From a checkpoint of a small transformer trained on Wikipedia.
Training: a variant of Adam for these matrices, 10692 steps.
Each number is 500 + 40 x the weight over its row's rms, rounded and kept within 0 to 999. Layers, rows and columns count from 0. Numbers have three digits each. The size before them is the row's rms in percent of the matrix's.

# layer 7 attention output (transposed), 320x320, rms 0.0266, rows 318-319, columns 80-159
109:525454454515534530461477499460564556516495555603503489517506590528443488585555537527443462508567514464533525495440592444549524469455531484501527441433496496503515465504515465575497521546535534421426506516548474480519476499504524541492490546
105:426547522489530464496506510596552505471506477475431516576487530525473450496451573525455518626433523482508521543489491511531517473490520512509506461475502507505480534562536465477547480556539505401523483503562504484553500508495462489526483540
# layer 7 attention value, 320x320, rms 0.0345, rows 319, columns 80-159
106:498557493549464510503510454503505532538490495518419497556495574455529481441467492516447516572560464438403538519483491583503524458495553488471565498482460539544541522525568474475463468558476533542498476538548502545471455477406476547482498477
# layer 7 MLP gate, 832x320, rms 0.0386, rows 0-10, columns 80-159
096:463493490543492458574493483519526437466423539449430556559510464417412485522481563500497552501446471502557508478492487512448508530559459556510540485550532566549482466493459521498544578556496463524402498471471498538559499561518488508483430477
101:515503458423521519510453529470537533516512512476474564490501568452516453479533525459533480469533518541453436447525468510483451448471477576494520473485545514498488470517521540490485494417473452574417482518489536532466468516445468458519424438
095:555477538550533474578492448493500469508482498545449455498460482412541508414478483535496493424469515440463565441482544545480491520526431534502475468533504500591508540547523562490538491508493508512576478540455541501592545514521511461497451535
103:495524505468528511514489482460510622519522536477533441530460507503492580470510510487513532457505458535465512515520500530530571554513455572535409438460520511514577509449498572502528521497564486552407568539480460511531512516477596419543417457
098:480585495512445542523549488444520505457441608484547482500460490481534474459523497470487569497470468556567543564518522462512556462506512505463508537478489510427476521466555551491521487578500463501517482423440520530453530451486525488535480529
102:491503497458550498509463450494488464468456428483510509489453468486534473597480506528470467503502495512538513536524521426504539509556516470493512440444489492468531541539475519474481465486469412557462476463502516548452534479522556428546562464
101:470498513500532463580483508437522494538559523548501538445585501495509469447570490445532557608506450490572574435550563542482567466513465461580555449505503537472520526545478539456554538471461502495548436519483545482555514472517477526487493400
101:499475533492474488570490561452432492482540519502472535507519448441558524492525580544511612554489479501486473460515459480454441444478439596555564555558523445568545503470523506467564460572533504540486562526511462523535559515494517497424504524
104:542484502486455495496455559489551532529540505460519588494547552543512556494491424540488481477474457501486530474479496544508504520484458471458448458550479501446509480503470536495488468555485495547468462507464487468554522442487491508496510470
101:514499494458486546487443420511554512569497461523472474557523486511438419507486432447454484545461478511495449505493524541479544476542483506563522385522450464554535490511501488485513524529558460499512471548437531515514540385449482495525523530
105:528444466453605532542521463462535530463477473464487526517458476505483484510489570538463525462434514525504436490449556490527558507516552483473540466540450547546432492536438500510552468413477442554498548455513480490529510522503473558411462486
# layer 7 MLP up, 832x320, rms 0.0371, rows 0-10, columns 80-159
099:549492466541463474443545536488488528487489465509576461513473462566557505517536447489446477480526507528548519457555511481497446553458571506519500531489503463480469527523487565526541464494449459479529473506482492463487531530525549511538399501
103:503491461497482467524545485447473456457470478562493455530528390493473559466513441457464533512518524436493525469464470430520517478524534479557493513489499523498480498489486476506477445493525492476534535468539540470593564448564496522486531492
099:488484438513529484563501456471465425449554428521481558468462465484487475470465518483520513520503475459500494527523538458524520492559453451504492533523465436446470537533501495453416523446485511539538473444498554526535496543515469531415539567
107:517474506454555548443474532505545509488527532451554479436464454533508489564494550482568519529423565488483482521541491505489508469505522518491495472556450511518501509551573549397520513442506472518491448543574538457530533528461584499479575555
097:514528468550575458466446449563459531538511448437509489527473480470486505547486525569555514508540461471533467480508524501542470516486478461552550469478441503506524457472472574526485452513516524435545526538506454472547482479488479489514493504
103:516556498605478519510484470525537511530482537492484431507439580564552512470525517530437579499520448561544438437538448500498443504547501489507518456518485456528425450460510549499524467566551555504506507526477530552467467395473471483486494467
099:461490468474421474531451534457520415472484476469543551517551473426463404526570443484522467432485519475540553527482469481547488585444559480478468477440468505513553545541473590565498517550571500480475474501479490497464455596464433500573526466
100:534444520480569469505525469537466538445543538484458587449564519499523448540536529533539508476523540485430484438469513528604491533534456515461534524481523430501534535498515450509430479485575508481493545575488506477537578530553470509442439502
102:498547433481467403545459470473540465540499519519435469500568544543462462503529492503539515453430484547438418512519537507430488504516473457488562521528573497571483502523514562510564543538551515502478547514467479550537560521525480517507530496
101:419522508485574496532512480454484465459513490555554533488459500534432524473553490561458576472500529446554481528505542446437542540488441448521524479553553505488505467439538588468488493508520551446491511490500503451511510501530532425560476483
102:503521497465456557492466481498503461495492475434486485503526522492549448478537500557525510448491465542459571528485470486500545544522468557564571509483524511539534531494461477402414525563512551442584492544474454531489457519527515440531462514
# layer 7 MLP down (transposed), 832x320, rms 0.0293, rows 0-9, columns 80-159
101:491516497549511518533467537441478506536438498431537517535494460525451437480498464547481441549524571444389542408473482450540492555506476507528500604486419488449465524466504523518464482525445501549493478470480598486561401482449509502445563523
102:500514447449556546535530504453530480489516445448490506457472533469541544523513542489438489531465464550493573507449485416517513489454492484510487514534523555535572530528463475472496439358473472491487500565500509540526591480519514501574517437
101:449449489505509363499429482421449461644470474550522473517503488359496511427549535493556499476497532530469488475522491490552459522448459552502592531491489481528535540484491481448510537474532463505479526478469577473510478519522496502391522488
106:516464474454551466497478536466525588562467478488552470448504448462438566552484473388578562487474488511532469528490455450469480489538583435507508484551531460480499471511501531480545505515491449536510479450555508507515557518446529552444531536
100:532518510453489460482468545534498500522519534522503480489489513492458480510475519494494522487478484568431573483433509525467559514525514463494455459537479493499479472435472473455471483495488525453551476488426481537499515513504567544453542537
105:486486494494477513475448532567548496560473405520534458473453432493523506478560507469563490451478578457499492561479461466435469441508486474493474571478517461549467510453530509465530503599494547513543513480471530542530518436487547529613567511
100:577454493480463561484460470475433528397532523528543440519445532512487486473467506528433474489486524456508428494599469534440536468572502546502488514555490518462558480494456401462517511468478509450455509503499421502483554492468546468437504550
098:586557515466535536506467531469479511425438596554460549538504547534421501496519516537484460477509457467527496542480480431543491517521549527505432509503474477502566550477419520505536457520430496445517527498508503538552522486510443510542457462
102:477459499460444513491502519485481585515464535493548568484482511526455472472450546388481447524534498473456568480503514604409533522516580512478424474465421545502530517477533454516513446538518553489552545504456506587555441470477578431503533509
101:448482517478470496535478457478501576488513482503479499527510513531485550484461456419537455556510528531500505510429532525490480553552477472433553423519485459531507464520564468392421481477501489519525530504479409571437509480507567520473474477